config = dict(
    norm='layernorm',
    norm_place='pre',
    positions='rope',
    tie_embeddings=False,
    init='uniform',
    warmup_steps=200,
    final_lr_fraction=0.0,
    seq_len=1024,
)
Each number is 128 + 24 x the weight over its row's rms, rounded and kept within 0 to 255. Layers, rows and columns count from 0. Numbers have three digits each. The size before them is the row's rms in percent of the matrix's.

# layer 14 attention key, 256x224, rms 0.123, rows 214-255, columns 0-111
105:126095139138131129155122099098133151099110089168122157176114127125104153176142171140142142105147124097138133133119159111163149132144147137113123145179169093151104084158114126108162164143152191121128110117114142083142124139138129075163136091140116141120140123166136120135140177113116087152114114123104157111114091120140151157125184156120
114:173150146171152089136119117127100128065072141120118105128102118113102113124130082103122132109140118142137182161143117106114134136149143145098135118118143114141105145134126153142159123103096107121100128150124127158139106102165125102086118120127129106188114166136139135130162121090131125144151128161160124137110105119091076113091132076129
121:111132153094132124124152079152082098171150133131106144106129096115142118083125147148137143151141074106158097112118125105149169107114107106152104109113124149148102173088128098151119140163123137134149106113116126141116165098164131141166148181096108096145093128127156133117110111145163136110129136142115156124139155119172101121164147112148
101:121131126087138147119164140133148094133141143174091168148153121124111134109105113105077151153110103132146076135101093163159109061127156141165155114118097115150214115161123151136114126127153146117136095162123117134114108098136138149103116108146145113156113135104125120118107146154140162129127087149133140123112137105121105103159137124121
104:148153133112063111183132098129098131177090101122091133125099196162163137150116129147085110139140131114132108143104160106138089126134140117129072155098128124127083104071135110121134129120096108179128144103142113140159141071195154155145126136155105148105131100099157122171157146103147131117094087120105158132143140124157154171115147111116
112:113156131140140109160170167144123127082101101107129164122115111169132135152127084111135117092111157145122143108129102128149128129144168130117157107061154122137123136129078115063150153127118147131116129133085128132123147100117117180105153095117132095121127160142160126142116105151093114212121113165116120128156104082112154140042101103134
100:173100149098106139134078157104145122116173133078096130118130188138163098160136164173109124110135099168114125101122149129149128151135117155124141130109160108136154116122155101129104170118112119126130130141119109147113127128124174139121177143129148138057103109130148124105138123150118113088107068139107109126164156153164107087147118109104
096:115172132132127113120129103075135164130139138108118129131121162112133155098145089128107136132126123115130123148123110134104146135182123148129096130147134127145116135115094145145136138125106142104106109128135138131077168123160145143132121090156172165102127127164135101121122118109118110115094085165114146095123124089145106120120141128118
113:098143146145116114102158162125128114091153131103112135118114076158142106098141189139142119133105151090133128157126147126147123145103148106129121132124108154114118126110095167145111154127136137147159108088150128152153164130143125133114136130134128151129151157111099109211129109162160136088138125103126126119117104107073127113078139133109
099:099175122173109113132146117115140071129118140113140141129128119157131158146126116154132123130151140114135139125073136131135133134134082100130101110125097112148141165098133128091111094147143120118162138129108111129135157112122135095163134148167176137123142127116134159117098096157137135138149150115166171140169178115125104155080106097156
088:143170086157126120131127094136096112087113136104147094132102140103139139114151151165111140127114088107114112099080107107115120136146125090150096135134100112135122113105121138103151122121140136132142118099120148167106151100105091122159124145138141103125122165129156123150145128148139164098116141151132111055141148098071095130108098141192
100:144142131134122093100116120135104115122112124161171159148114141132190150103169139204113127157138122116134087111114116115155087113096119144146098119154103118115151154115146132158133134138119118136145127097107150103122125172102162125118177088089139132156164109167090137123122115134137151107098105144104178121172132109148132113151146150172
091:140147117121110158078112121174120131100101133193125118102091137122141149182117070094146130137132153165113104131138116144086139116131102128153129102104169160155125128104075154121189090142105143113122096105096145128119121124115095166103147127166151109124126134096119114131119149098142115146147122108115142114154179165139132122119140155129
098:142146153167114183174146108171121143131104161104149078115109119101144101102154114168128185119143137107134128109127136160157089135088126115159110089111068086157120108128107073127121129135120116140148135167106100182141086136136137146137126117136158145111105080128180156169116101153127140117107131158151128110123149127105107129121128155104
095:081102128121187123118097149095092163150144103113137114164140098123103171158134121131135151137122122134108143142164136176143136162134145150131145140169131125108069148139095099134094114107101134126108135162139111127133159131114168123112113073117113133115112133088106145160079125147078149114147132099118141154143119137177150077099129149135
097:110161164161082097117141141127161101124115111146110109137133104102142113121091151165125132144152192145174090137138109147108088116125115132165153133163128072125131068118093136109122113152099153121109151132134161153102141144140163140123100193107077134114126130136152143131145062145136123110125126139119150188100109111123108136112148158127
095:144095096107150141127118136110105156174148156136135171113141139113128120133138144140120117171115129105093111141118146163159099141117096124154088140107142103168142166106148117142130167122112148149172126113152104133107087145147132144136140112091138108130137108141134179088128108114162098087102092106122127096119158096149107154119139144097
102:130097132119140144135123104152078126137146150124123129163119194153138138069170123104143111126101132099118137109127122103080120140128177143122139161163089097113134127155137099136115090136117145099150108105106171134107144088102150136142122079132129167133118144106144127096113154106143132122124177138148151163140111127113110115138140181094
105:102064135150132150156117063122114131141152118137090129124112130165195154125170140139153118129104123121148148109072091150122160121122160120165083111107084109144106130102142119132083107119100152120157124125181139144131159129145153137169107093109131167120108111144136091132128167152125120139121106096133146130122084115116133101132138191132
105:125128123088112137124103131094107117154187163115125136115113126165102118154163110123131143128118069137138100088117151125102090129085104071166121124087141115163124120112174096151135125169139094123134112100120136143103152149109129145112158129130133127131154093134133144119112117159124117076125117139130135148136095151123139094175148129168
098:106148101131142140162125126103125129125130101129164156128079131105104172083091164159134138102110145102151102121150145148128129159120128128152158116158066121124143148131111150154112139139096089147132139131117113109074104085138123149127143110135052169153103167147149108103146156167147126061149145134134131096086101183128121133200101082093
112:149157107113097147150132136159144154149151135130131109142126111143141103123135152108112145115140119157104105123121134108127172121095143117159111144125165165130134138146140150097115109154111125117131117148154154128094106127163174142090145130150134111148100156136123085143106088124091103077108141102118137147112154100128123145141092149116
106:108137118156149091111105136186112094143125109130188123144139102149140173101113097101131122123142128141107134149134135154117089119125152104114170125126151120127143152145116137170131129138110132138117140129120119140131142159117097150126111130099112110163180086115139098094109122127080077158164110132142125096151065117110147117089172137109
111:102156120121138150104103144123168188132114123135157120134114154117157111100157115167077128152143120099132159105126112101144108165099102131158118138108075128113114117130135120157106145157140174130120141122134102149188127097109149096143128127103120150119116143134109153119136152130107137123125186151178127122146165165140135101149109178116
108:123171156169137124075150160121135084120145151162135131103140107097163173079137159097141100138142121118164093105128088111106112154106123130133104134124110160123122123143150134137117103123128147112128140151094129109125123162155125141162150135148127149154113155146149138132090112128119114084111137088129178138117097109136114143136133113149
108:123119129128134143126156072168149123114129151111173124080107103112163113114133150150122112158136131129141104079134163133097130128133150107143169119109121167173086160118125165113086169078147150112157117121105130083091108159139139133125156141129127113117104079154109148095124143141129139098093143112133151143101116139159149141147159147069
100:108151134137118132151164161127118165119121160156109141155076125125094138132113136132157099115103174172144129155130156111083128165105124124123106128102127140147126141119116105146075135166135138175122102115131101123176157157147093127103096153137104195140151099116128140120112169151105117111145122105154095140154150102104158109150087136150
100:152103112131134126176133094158140129112167142136134142180096135089126133092122114177157107119086100125126155111093119131171124153118125148140081097169154126115138136097167104118154096130119140143124106118132081142129108157180112101152119117132126078116105085118137111197116142126152082120130140175098120128111143106116125138138148084156
109:123140110128131124147183097134100165160143128087175120120128146134134116125091169106124129111124112096143171087156132146129138114112169161094145135151091121110142091152142159111137148123093098132097114161128120137103130100143130120081125130148128117138118109151106079139158145123189124146119129152166145106148128092111165118173122143121
109:159130130127120124123121117167122160126161088121153112118131115128178117135126129116125110142147156147121150133120139097125134135143167188097139154148108128076136116150125115114085117124123146126077117064118108195122117135121111179109098122125102169128138151078143121107139166132137162135150176123113115102179107117136183139176090123145
108:105102143135146152150098105099142117083144127143078130136118144151099145157117101113130114112109148132114132111144126093145111103102131137152083151132114128114132092159140112104107149118149127139112104173122135128178113141121113124126125116112110153083144146122113175123164142154138122130136160143138096170158128130155106095158120132086
104:146124128120127113159141088135101142147156140138126091132158146110136109119106101151153159107175124104165131161123141137122102144130118121118120121107139102139104146143124151136090134163111112145109143135112116125152094139161124147137159132111135099154105152147169124140095096126110118135150095128131163136121069097089133150108094112134
113:161107132114147134107168130147145151089148118119092130136144139100134139133116136128110128113128152120148143104130127150169122119150142120117147135132113129120136127170126139150113142089116140184123151125144127140167104105125105140122141199149163139161141105115142104123148129081110129089165157087146099110136126077174125151098157140148
095:146162112164154206108098126151179121095129129148079138053136137114139149110121144068150135139116133122151122167108168109115120116177148106134151143162158127118166084125101110128165105166126177128090128105127110133066137103130115113165113095110106136090127136127102128137115102130130113123076151111137127121138099132128113159102099133105
112:108148156171129119114126128162120102158110116158132105167116119081152136168113107118123112127108121150092137103163165135152154134138164162097161141146162120094142144130128104121130086154140101178081157140171117107143100124112143123125152121149097121169151166115126107115143123109098116154125160115180096148117101153122122126161151087126
113:123106135077146094120139180149103133100075124118082122123084103107141153091120124125111109167157109122118153088112154095115150160144119132152111130142143140120092118133121121133112135115073131153128164153120145180156112063107156160130167093173150132146110121143133123132136135108137126123128098152115168129136144130088159142148110125116
108:099114109133177151129141113131112146123118178109108137116148094150151121139115142147103113121128125098189106108129105134083120145105118146119110114095106123152141153117113100096088134114178115153144152115140113127105143151113138098129115097138090100089085134134170149082098118183115116110145085160108140118124145104168148167125134164131
103:139110115116131159123145143128154100135110082144161093148151124097096113146135098150133133132164073081153122152173123096132120144136116161127146176146127155137148122086122106132133158115133134147172126124094096116112084115105137144113131168169114143158151145108108146153113143092169147150080131170096103159131124150114110090118119161183
105:118125173140113149152152125114083149143121131150124136179121170102113167116150079142090139137125161107152138149110123104095108144134112135088103152152140148154144147095115096086091149138123140113123144149128126090110113124122093138119136103143153130117120123130158137079117125144105140133091137125094120111115153122084107150170175095153
109:117173134122123116116157152131122164097094120168113089136144136147122095118118076112117100134107134137098170112103121149118142154174158114131108116138109098125131124146130132140173076146151152097116098162131096144130128106131108104083091102175122122100111177128147126113168112112113093120142138143123109167157143134119114161143105132106
099:123106102125133130148142148142194146120134117146095092089151142114095158070092131179140105128129093144144140111114134131123098087117138094125140102137137103095149144096177130091137116121167114122156140097148145107123164150145127154143137138146082174147172073115119132127134098102118094128137130133094113115119132088153138134145087114109
104:131181135110191123100128116152115118131132108174147086099150150116079122145140138159113172133115111127065172087188159097105102152164106139134110121122150119157115125130125111147088117150145155149130121107139099114132109123169163129125097089140148163105094134108166133137133115169132098130117098131163126143111122114143150114152129131111
# layer 14 attention query, 256x224, rms 0.119, rows 215-255, columns 0-111
092:097130108106127095113112116132120124111122103108133109168134111119116082138140064114064140176124155113134089123126122130171099155102117095156098145171167135111109122155101149132136105117125130143112130099081108167088155104176114125116152103130148091165149144090120115148113098097114111154115132112152148114130155143142143135137132094123
108:138091131125122104085142156152087042112164102146141142135131136144157088144120133151103125145141135099171102104095121094160073142145090091135120116150109130129134152115135099145059137102143106164138115138089141117097143103164125142120131154109148137087141140117095159118109144156139093089139114140106168150166166088125136147137149131101
109:118127116126178181130080120122163131127131169105118155106108166144138104129153177152112125125122126139129141123167122095213127100092083135150084087138121116168097135123098179126129121119085120127104140147136154105105096131153149133100145106107156099138100129128102140140119091113124142099109153128112133167104193145122130127104131117098
107:091134100111126134139107181079141105159131132141123144148129128155125094152150150150170103144106153122129112145124137123134155159183117123085131124111154133156166164142127106112114140121139140153101130133143089125119109170117116113135135110129176140097122145161137135123140125118124111153140140129162158111151117123097195102098108092182
109:132060124125135133144116144150108124129137105130096102114133142129168123167135134141133104113111135126109133105153128112172121084134127114119119145146149123133102134120136110122098144139151136161150158095143166150153141123152154133122136123128110137126116134149132156123096148092136112113146144127120136107113142118128130112175150148120
107:117174148101134081139149150150134161161139139139145123100141141154118137136178124142100151119086150102063134099116111123159122123166168136124129097123126152134103114178106133129147131148089164125151140119060148117160092144115127138166132108152134142138139159130134113137082133080081176128105153151135132118108094134112118116099182128121
107:103131092157071125132124079125151146126132111115139094165123095161120126123149156123160151145172087144150080086130130109133093109149080109111081136093125164146112096155150123131100162137116104102145127127104114110194129135152139123147118102131120088178164097122128125115081135148121125132131116159145166149162122167135133109102139130138
104:117097096160166161139115086160120127114095098136119139106161136125130146061162144131128142103109134110136138132144135123163115164121112111146165150152113102107131135119136121135140120120119131147115122095102102106135115114145150127109152117094122130115165161155113114107162105123145133150107151093119105136165133122104113127027094125094
101:163153147127128154136106136143144150117109106092174120126135153114134123179102148120154111136130212152140145153111109144166135106101098105146061115126106116157131102153157127091137136136125158135189155120119103164125159085098097166123132141154121111102077143148141134124115110125129135144119145110138106155118136118124125123083110110116
105:174129165163105153139135090096135135083149160125117137113134086142140117152076138155086087143099088142125142150137122095172139106110073150101155141101121093137140137128147117121132123126041133150144153129132107130112141186168150128169132137115088153122155113219161112164097108127132127094111161139102060118123106085150139135167135159138
098:124137116141099106066071125150122140121119134159119126100142129154133107116082106154166175147172066133129117146156181132124152092097118131146146092139131140141129102075152151115112134150144088158140139117142075158122158115161161124129062131111145098150080092182118138102162104105154142106106087100139107136113124121156121153163124171146
102:112182104164070118131143115148133156080142094089151127133117157138151121189097118140114083120122098181108130060131089123136098143134149066112171146155116135140121160169122130128136139119143122119121153144112156148119110125135158140110105111104111142144134142095142127125117118127112138127132169132154133157120103136104159122126124156125
092:130150118129173086124134143116148129132187144176122122108110129128165093142146140161105129088082112165149144132110115152119155153136146132126117151093105102144191076105108166150155116159094124133158156102147160125088106109097128126152133103126134156106087125145134111102146162130154126166156135079129140092151091152171118147150168091077
097:127133159102133110104157129066136125196142134099134155098147127135162126121111152103139133147155152133114093116098130168139060113098160110126104152177121085118125101182120094156140177135139144143110110183100083132137120143115111167112161107148137140124165158124114133139107143121069116103120157130141090139089119117068091126116105122165
103:122134130098139147102080121123130160139124149141115128057119130129134138111151106145101115129092125136119120089121110133091151155137144076114098167112146150133142142095097117164170118135120159076174103102128108140122161114084190156167176121147131118119127143128123132155112139181161134098119093120118079146094109161156115176151139155102
096:121104107123149124117110157125131142102099104119122131108115117130114123149055112118130160109131101095142116115119158125134134113128104142137126146100129113114078116134152088128151175122099113132148112145147121107143129090150134134109060177108124151152165073130113129115084135140147107079129088099129126105152158138144160113165150151123
095:161169160139113103169149116136159124112134143123149173165159148128112125092172156092141124122123107132143126117133094117163146143115164102118121114120054161097119113151103139137169159115138093131128118150104142128136099107160131116113121112129082101134159139138132114138169116132115103146137139113084142144114125119131071093096094156076
098:127112121151106110106134115112139134129145130118066123121133117129122169125104115128122150099153146175154094124133166138134146104152109127157154145109149141165117124137139109103135132128107128157147127102133130124156168093132142103136096112111107182137148080149162123093107126134129134127130176135140121119122111109132166111163129130147
096:103092088165102127112123078072138120112086107112138138115105096169129101132096163148106152119183148136101124113134142097129103108148084134141142165134109185104122127090117125116125136168138141118192164157126148141149168133124183137145121148147105123152103138164161121112142148129126106087099097160124148137127119139091127129139152151122
105:160097124103158093183132125084163113133122128158122139104162115129163123143095129139156165132140129156148125103155148139150099108088149092155125190106205114148120152159095118137113089147108121149117100163145142164121183128100108096139140115125090119096123105151131148150089127127154132123173152140097126106098122097131143087130138148097
104:087120145116116132070181124150130134161150132160119138085128130157107125162117184144113164120147132092097163133123150140166084138114126089124106119145084118151146079147128143093151126101128175109148089153192112128140122128146131121131112079167131109136123148091141130138150079105131130125122103096117133092097132113098168112105139130162
101:138130130072168128113137130123111108181115128149101141131146137146134163138132149110128086120134094133119130141138094146132140197102164147123091145172123158072157138133124140176147152137152156133142137140121124137132123127088136134125142121154113139112159147091093111126157130103149093155123117091146155112123134154183122090091145156136
108:139107145128197139135125104122141088139132108068127119136129059118090108142121129099121142102161141169116132108133107174109110140159141120094170145160108136130114151117110130158100113092151098141088155117118101106113113147122118160126130087103140122145085131129135136108106172148137143133136113139149158124170083125090134057158131138160
106:095126121144118139072071116147126107093153119155152099137147136133163072091159086150116138117156106118165079172144153084129149080101110092138140104142128089145131127110128127177095159171135141107153119149146090108109126147128108097137113151158137136097120100149159073112102121127099123119160143129116109156116175123128109128144099123129
103:116133150170096127139132097098161123107149134105138144106154102125101126096108149170136129088120131151126086137128135115139112100130128130122149167109079133142130135129137155117139142157136104060102144100144122162103180119172128043131099112160137118115162094134142096119113166164155115114097134158115136104111128183115125108087155164148
093:109055134104120115079077109124165119145129074144158130138186107148136145147143085131167120110106199120142079172150104145121159161115085138102126141180097141143126142107105119093163100124067116144125153129112107144110123120102096111106102124108127124150139121113146131118116134123132109119089150092111114131107173108125161137128114095162
101:142156137125128125154142091132125119109141124112142110107143149102137115107100128115148048133133113123132126091132089140123121141128101176107163093157117085156142103123132138132115118104110144162142147081139133144130154135150140081129170147133160122140134125085161153166144132166138152158148172128164162100122137113095148092172101106117
105:127117072126149184114136122088136111144126119124087163097115143120139162133115146128148126135154157153130112115127125155131136150144122155113113158172102124150161166117106121150113157126115133146160123154105135067117145111123123098119125110164097129128092148162087148132116108148121148120140130109116113127172101120156098098168170122114
097:117128130136123111139104122144155124173132164146133103112139136134090138109140100115128166118130111134147067124149167111111125153103126148148130081141121103103106137124130108123106089090109137104128132100109106157145177115070099082120160166119137140099144084130125162113118182091172158123147124091132148113144141122148109130150102060140
101:138113120138086086117115143137134130129129120087121128167120104087146075111084135113168120108148112103119120133115143127135152100140126103112123112107103122159103147102127103116139139156157119115130086145144165123169086137136135131134125150127092189118132100137098109089114133171137128091120115141098147133130082089101149150142075107108
104:093136135151167084123083139114118110142129133125147114110191114129109122167092116146092093178116143126151133134138111132086141130125151100099138095113121124122150113106126125144103099154198155143084128104158146090102105143144163164145156152132091146108121162091132148144117086140075083136116101135135148100102124086144115103124159124130
110:164148140123150131140126130130148086126135135092152135143115136122151098130115100144128138170088115147130122150085153153131129167174096146091156125122148169117092141096170203148140126112121143144099143107151132121125158108119097138104112104111153102127140115096135151135150142099122146162162126137113104103135182139135136108105182174106
107:142127110132129105176170109177138166105108151115131128160132165143113159164124082090107102122109116126123123121143117138114142134124163139106101129134120130164107157162100095097121068109125142166081160055131108138127111134090126152149175127147146079112140140118151102120152132136131147115149138114119136108151132092132147097127152145130
105:113108102085122116132130102116085114097136111130149165080143124153109114116154162149118143154112117132146168126145165149129140097079116155122134153063128148114116117100116113102137136149100177132133102115152062096089139162119135162128120138118157099127153108161142125111131135141139116094145135147137150102164144140114110125175146141167
115:120080139167135071089132136146130161076127138081093130098122120131181132115105111129115141124105110146147132093151086127141149121147122110101131117127115165133139132119145156130099109157133125099101116150102160154103103134124166128099118131146135171138069123114072116148115136146112138125119154143150127103122130103113151161076127126184
105:115155167132095133135178101142104135129151110110110144139144125139134102099084107100093110170156140127171139117112153117164100116119121100125145144153146124103125159155120132139149129131126105121093122139140131104127150080109115141125127096165121060162126112096125124108161111121124144142103110157136129138115107132115111150093140141161
111:182131132118123115146126108100171130148124173135084129158151144135065112140158121178119167099104147087114137138136129120059136099110104115126142169122109156185117115140135086130121170107156142130070109173114157123112150115107084129119162113143137143176115124138124154111147140149134126115153119115157120150112119137131077160124153094099
105:085149121161129088142114165115147119148139120122143142139146079147117089121136117157127122135138119193132122097125148135126097147138118117127124143098088165215136165118120137154090110141150162113098114123138058109109086139115118135108172091146143121141071148122147137122126099135107140116094127126166161108133116111113159152161099141095
106:108167104148123167185139118091110132084123113127131104140133117153117146108117135169118127121169158138123132095107152134119153130135102120148135109100124157097161137134129146064099143149127110144137140130118149117097109106102137148151145124154139125095103127148132103080144128117120157113108129142114130120144153139135148111096177144111
105:159114115145172083158106159118114122110065149159131127137142159094140093096134145127121122148165127139155176119165073109093109115146152087104124143111157115138105131132131131175084125116122146119120107118133114144132136131114130103144140192134124142156144132110131158158140105126127150141113099128130132124148142113185152092150131137095
113:126119120163129156139153110174147135127120163158133168159158141144152101146095120147106122149110129111101108097106099155136104073171113104130134156186117154090166118088097142105133142122080134077159095130131136102126107160145117115131127132158144108134143159094095114128153156148193133124095083160128143096128090119131138138099125115121
# layer 14 attention value, 256x224, rms 0.169, rows 192-212, columns 0-111
093:182116142128153134132151095119157133119120087134105081152080107115094121119126161109124132104110120070153153109125102144110106088098139150162101122161096130132133141124120126106082114146168155120136138132130144112132107145141192120130154144104120128123100086110082125139143164137126146180148080148107179105119178151132118163120132119124
093:117121102108127128138150135108126100117137110103121151116121197136108117160129125102133181131159136153134134102111092152123129125137124110134093131127158108090135138124116137146130116152147101078147149151129138162128130136082139147105108136128173093067105132222109103119122121127083126157143123099164120133106116139132181116120161129149
092:171095154099122138109164109111092109134104146115107186121141136124050112136154136091112126128097126140128138167099094089131082154145138105119153129106103141112138104168140082149108156110160155127146135144107097085138108146124130140103145144120156119117129140158088123125134115122132168106164098125118155105150104136123132124122108125110
088:119112142132131112154083116093083116138120178105129137107150125098123093164138137165128140135144123175125102108117139124113082165153130146101138126111094115114116176123118054160124160126082134171137142167098134151127141095148107104125129089168119087134109127133118131134144145130139143130124069111164139150138129119101095152134124093121
097:132108128127106166104118110101152099135124122109113176134088131128159187153117128115219124115151106130131137125142137143073150130100135159072150091121144116153151125115099110163100149129130108128106168131140099092156126158160111081134140153140122177178063080105098155130118107112136126086152123129179109117119137121166152094111140154121
094:149114138107134148121137120124112126142148126094117134146119109114147135092157126130102116104113129094142135131143127130162114124169067137122156081095133138146128128114148111111133131210085124143141137090099115130087110146169120141126170124152111139115088136153109098147126105106133085134192109124089127117165134157112143096166163142152
096:128058149097165124105077125113143136109127086106143118099175117110101110139124109123170117138157121183112130166166105145116158108123154107121146136102158105133149178095126168103147137138110135107104097131112113063123135139086085104134137105138081110115128111136109111133106087131105123124108111146116138134166127100166145142152155128164
090:127085146104119128119181176103125166146134174118140076148178116154137145117131129088161078090164121150146125148128100118125125138171133116108150111131085144154128107139134160100104161134151102106140129086158147169133157129139146128122088116087142104118148113134132078100125087111121139153137101166135168135116126111117107144165133129129
092:105089136133121120133107154130064112119128145156135143116106131146121155128151154108125153125171162117126120146153149115092102148123132121112105131102132168112123074099138122107110164116131089091134145127153134108098109097084093088105159074162144139090112154163135128100140124140086102148142113129127126095147090168133114109187139169177
096:126147099144120083112108144141131117141127089128142094132127129126129127129104170151123156138116123119167135150075112135116126114138135144124137162098098148140126113126136162114112139161143111142083141135103076119139133148133097128139071111109119117148081114175125107163169092114091120169150122147086115151099153114161117106115092105183
095:120112130126126128125177118119148105162138122125152110124152184141173138133105128145138116111121120142102126127148148156116113139120086090155117130121085139138186118125127123111140164145131180128115150155092126110081068109138105118096163156129125113103126155128122128125154144088114121121092125106149169135112106168138137101095139139110
093:132115158092066160127130150107151129131160163122137134164117149146113139135122136097141152147132123096118145162118119176164107120113101124132156136151143167066102153085147131111089099116111096099141117163112116120139172127107122132172107132160090129111152158122147150108141100134130133147169145168123088109125116088113124105120144137117
099:117097150141135106188129109088072070104112126126124117147133162150145129126126113120136121072139137154122169125147129106101137124134106147135122145141068103125129116148151116135111135148129099151103123123154169117172156152120140090126121153147173123117115108142107114121132110125130117133127137138086097109133143167081110160149162130115
090:086095127118131131128120133144124184095143094146162138134159108141120148193138125074141170159126128162116128146113077142120137093143122118109120133168152121152145107124123136105161115117121100106112107156090106096165166157106163106051122070103148130140114133145111112110144145149117148141148125140116128106155146095113120099141156150085
087:196093135124138122111146139142132138136145096133126070148136125104175102123155172107143140120094076108128133147168117131146104139133102175109132158148134126124152137143158104150092157121115138176098123121114095133116110125144163123112106141146141122117135111156143173101131121117109142113146147069139147113154107140141075107124116165125
090:172133116085153096142149149144126093144138106142146123130131135092112126122106068093155145187115160144137136152157119108140119148117167099071137143158160098139110130106135155101148135140134091113123100146109087158097154133102127114147145062121127174090156102148112142130130146108096123117125126128144115174154161114142192137140157143084
093:130142093139123103076144112102144107129149118104177158134147101118128129117102131136119104164176123145120141157101107116114112092131176135119134112098104118098128139145158165078105129146170114158110129143152128099134133151133150148135144095154135158159126117144091109123131153130101102103152143151131132147149136090154116122122166130129
095:128146127138114126099143131125089170137137147154152144141093141126127172144158128113139117118147173096144078144116123106086137143172154132091150147185163127085199118155150142121160151096131078132125124184135152101125164134084093120153151116116135135142155098135100080077106112111122138104116100108092130122130138131114129124144154132122
100:096164155154103145112157145124141094153093112126122112143142108104107152128121123102109100110097141121131124170130114107146126103178126144104135126152137160135097139129140150126151102130179085117094106163123152136131107137096166095117131103108112175137186122168123134144140093134177178155141111150137134134159157126150135133153140127155
100:117168143144122118114109124191135096126137137158110172125138115124143133060070122114157145144149153150124115160131142122134136076154126134148144089119127128118118130106133124116138118123119099115100096151119138162080162105100105082142167094143129122136079097093109157130148135143138140122141146122112106136108096114138097115156132089143
089:100091114108106109109137143157127089173130114116168117127145121121099145083131127112096189106173128151153129172157135112129153110132144110143103122129120144169144153135158100181082133145156142151114110145123139131111143110119105130160123129125153155096162113127130139132153092138130091129119108110149119133138136156101168166167129115131
# layer 14 attention output (transposed), 256x224, rms 0.269, rows 192-212, columns 0-111
102:156115126138162163132167118147146170153119114171122137119131127121148128122131112099135135109155124111098118099129111083104176153161101138172134066127164167129148120124089191142131113112152143108171131138147149138127106129138123100101118144152156130164158149117087100119163125159120136131132114144143144104134064138143159122161104176127
091:139148089133156133158088144087114163170125165149118145107149117103130129082155158126132092103132105176153131106088121146133134136141154144100143159118166123119100140160132128102148151111112072136174134157097168147144130146133125147130143165102110151126127068127089094084141126123122085152128089124129127103109101182131106122175131116124
103:101137106170133102099130135110140138122121157133111163106133123080129119149150112134162087122157124104169157145089108121155112100125130154164105115137115125102105099087122128115105159141124160178134141140110162148083135130141104140134124097110162112134123122130085114137123108145175106131087137105124178089125128159099163163125154130163
094:180118154119124108112117135128107098129108089110112078126156099098137168157128133135131142142143082125162107174137109139180146106147110112116133133180130123156138156112126122071111138137129083091101127130154160105128129127081161092161162145159130094121134141094122129141126100140121107135080111087148148119135119122111142135159130116129
095:123115177156134090123136128146155148132134159155105113140108131136133119166077102137111166142118128117128134095136128154154112109113108175094132159157145151124118157112194132104134133146098126087098091121132118150144119144149140132113096131147110125143168100117085098081108186140156149125133155122106136072113144123132133113139142140168
102:148123106092165124146137128101133132103137142166141169179122098123103140117134097114108120121111129154177145107191100117086129120102141124129113093090188119104106151100182124129104125077124137104126132118148164123191126124137109147120084105143126161125132106145108158136161154135158169170132142120126138126121141059156183131156094139126
098:082156115153141126121119153127142100100125127104123128151177052153112158152116139103130145140138112183121103175078114159153102114127109138143119142092107150125130137105163128092148115110181123118118113170175122127111133134115092153105157104109118127107122125152125124112146075173106158110131134137137168116149165135164128145090114154094
089:176137109149138112150138110079115171147113110109095136107110163136114140119139098113136096110097143142130133157122105119143147136156097122128104135129094147113124126136148144120135110098086124091171162148153102093142131149095132125181102118111132141138092118085110150143129149170105097083125161162155113103118133126163113134121053122158
095:128128113163128182082148090134143127123156112127141167164168092159146160146114120139118138080151134181154174168155109125169158165137082129130146161135125099075083137136109082119121118155118128078148126158109119128117099111165106099089103115148162141142101151087121129118127124121132117114129151145144114133132150115128095143094108148089
101:174127122116122116089091128126143122146096113146113139137137124109134114157189118116118112133141110097150133140110163166114124100125101099128151128158137105153124151123103126144130111101113137158105137101108107177161133104139126090104120109120176165145111084140114137137110126178130128141137104133100117108143111099108123075074157124159
101:119131140152165113143116119152154141128109156133156117102136133088151132069115162113149117122117105117085133151155150138142148130115112108150096106077163104087157145116155092129156113130118135102135153141133123124142119140178193115163124114118122114141176144137123153160117111130125128195163164113126097142106114092142122107067099121125
097:121111124134140128122126097134115184120122133137122140124131163118126159097148151150143119144106143150129102119138102121113126117134137166111137131100123128114113124120106090119185172194141097115132099110174145158119123120155100179095131155124127122125142140123118146184112114143099121177082103125094152159085145146120097110118110117098
104:136129100154122085127096118117142156133138098148165138123154128061143141141126149123103134173179097142113129106118082136109092085134119112142117086133138104121126084142119150096129104171110141108156114100112147136106105125139108164142130119092099150146130153129172154137140168129142102158109138102134122161119089091156137139128047172126
097:084119087134100118138151085132126067077100118109082077143162113129136103116147125111139156142109153138187090104120172145156113122127188131083094150126073147117156086153145138182127153119127145126117135146125160123117093124114094159121113133147097131121134118109129115096171155128146146121165111141137127101155160140126132095153136129182
095:160154143086126099143096127138156146138107109082148110150092125085086114077106119130114139146147113120135105125133134142095126068128137138111122120149143143091144219130111103106120125144140123102158126137111134150143138128127108135145110113109132146117117114121102116122160078115135116134099126110150082088131155086120125162162101094110
097:128139143152144153169133120092120147121074106127106113123136096169132161135144121151140114082094097092092117125104137107102127103161116122124127131167149177125153084106134102111152116174108122113146152133100105113113131092127098106122091160149126165163145098159157142109118108095146101123173122133131110136086147148138112139148163108171
096:117123109184137084121126146123173059119114160117139105124120156146089133117150164145173117095144126125142140112097104160118125133115084146130152154146141097121107132103124145119200104112129143117114109121140116127130139138104140107115192132141158147124147110137132161116121131103139150141090111130131142103123133153114133176144174121167
094:143110145159166136133136132099125101155140128133110123136160160152136126214118130132149151196115141135136112142081137131136110098106104142123124117119094140108150128123128104137141078108143119123118096157162107114083124109137120117161122117141125144063151123124152143152112127109163094109112135119116168069155154167085162107109090127100
100:110108109129156143111156116165076120114139123087143119093114127147134085170161142110118148147170105129144117142112092144130100139117128090086089125111144165127150063116142147117138184139123146119108127132156100145129150124160157113142167119110126125154125132152130127132119138146099159100092107124127141120073168116146128150106122116143
101:134055115120126123138105145112084143124093152102118107131136145111130151161149148151103115158105143133121109148127102137131106097137085103121142148139131092134145145102117104135079112136157157168137155140107126142095155123159123127107093122160153132148138145123120164089158106150166149121124065129158158114147146091093136127144165106103
093:114107127141155161148137147122113138140068113118145109150140136145090126113117123140080138141097144140137137191077125136164097127138133139180148137142149179121079162159110114172134156139132138111117109159102121098100168111103135109131094137154109111134155138140108162146134155155119121116149092127110142179122152161105112114133082094146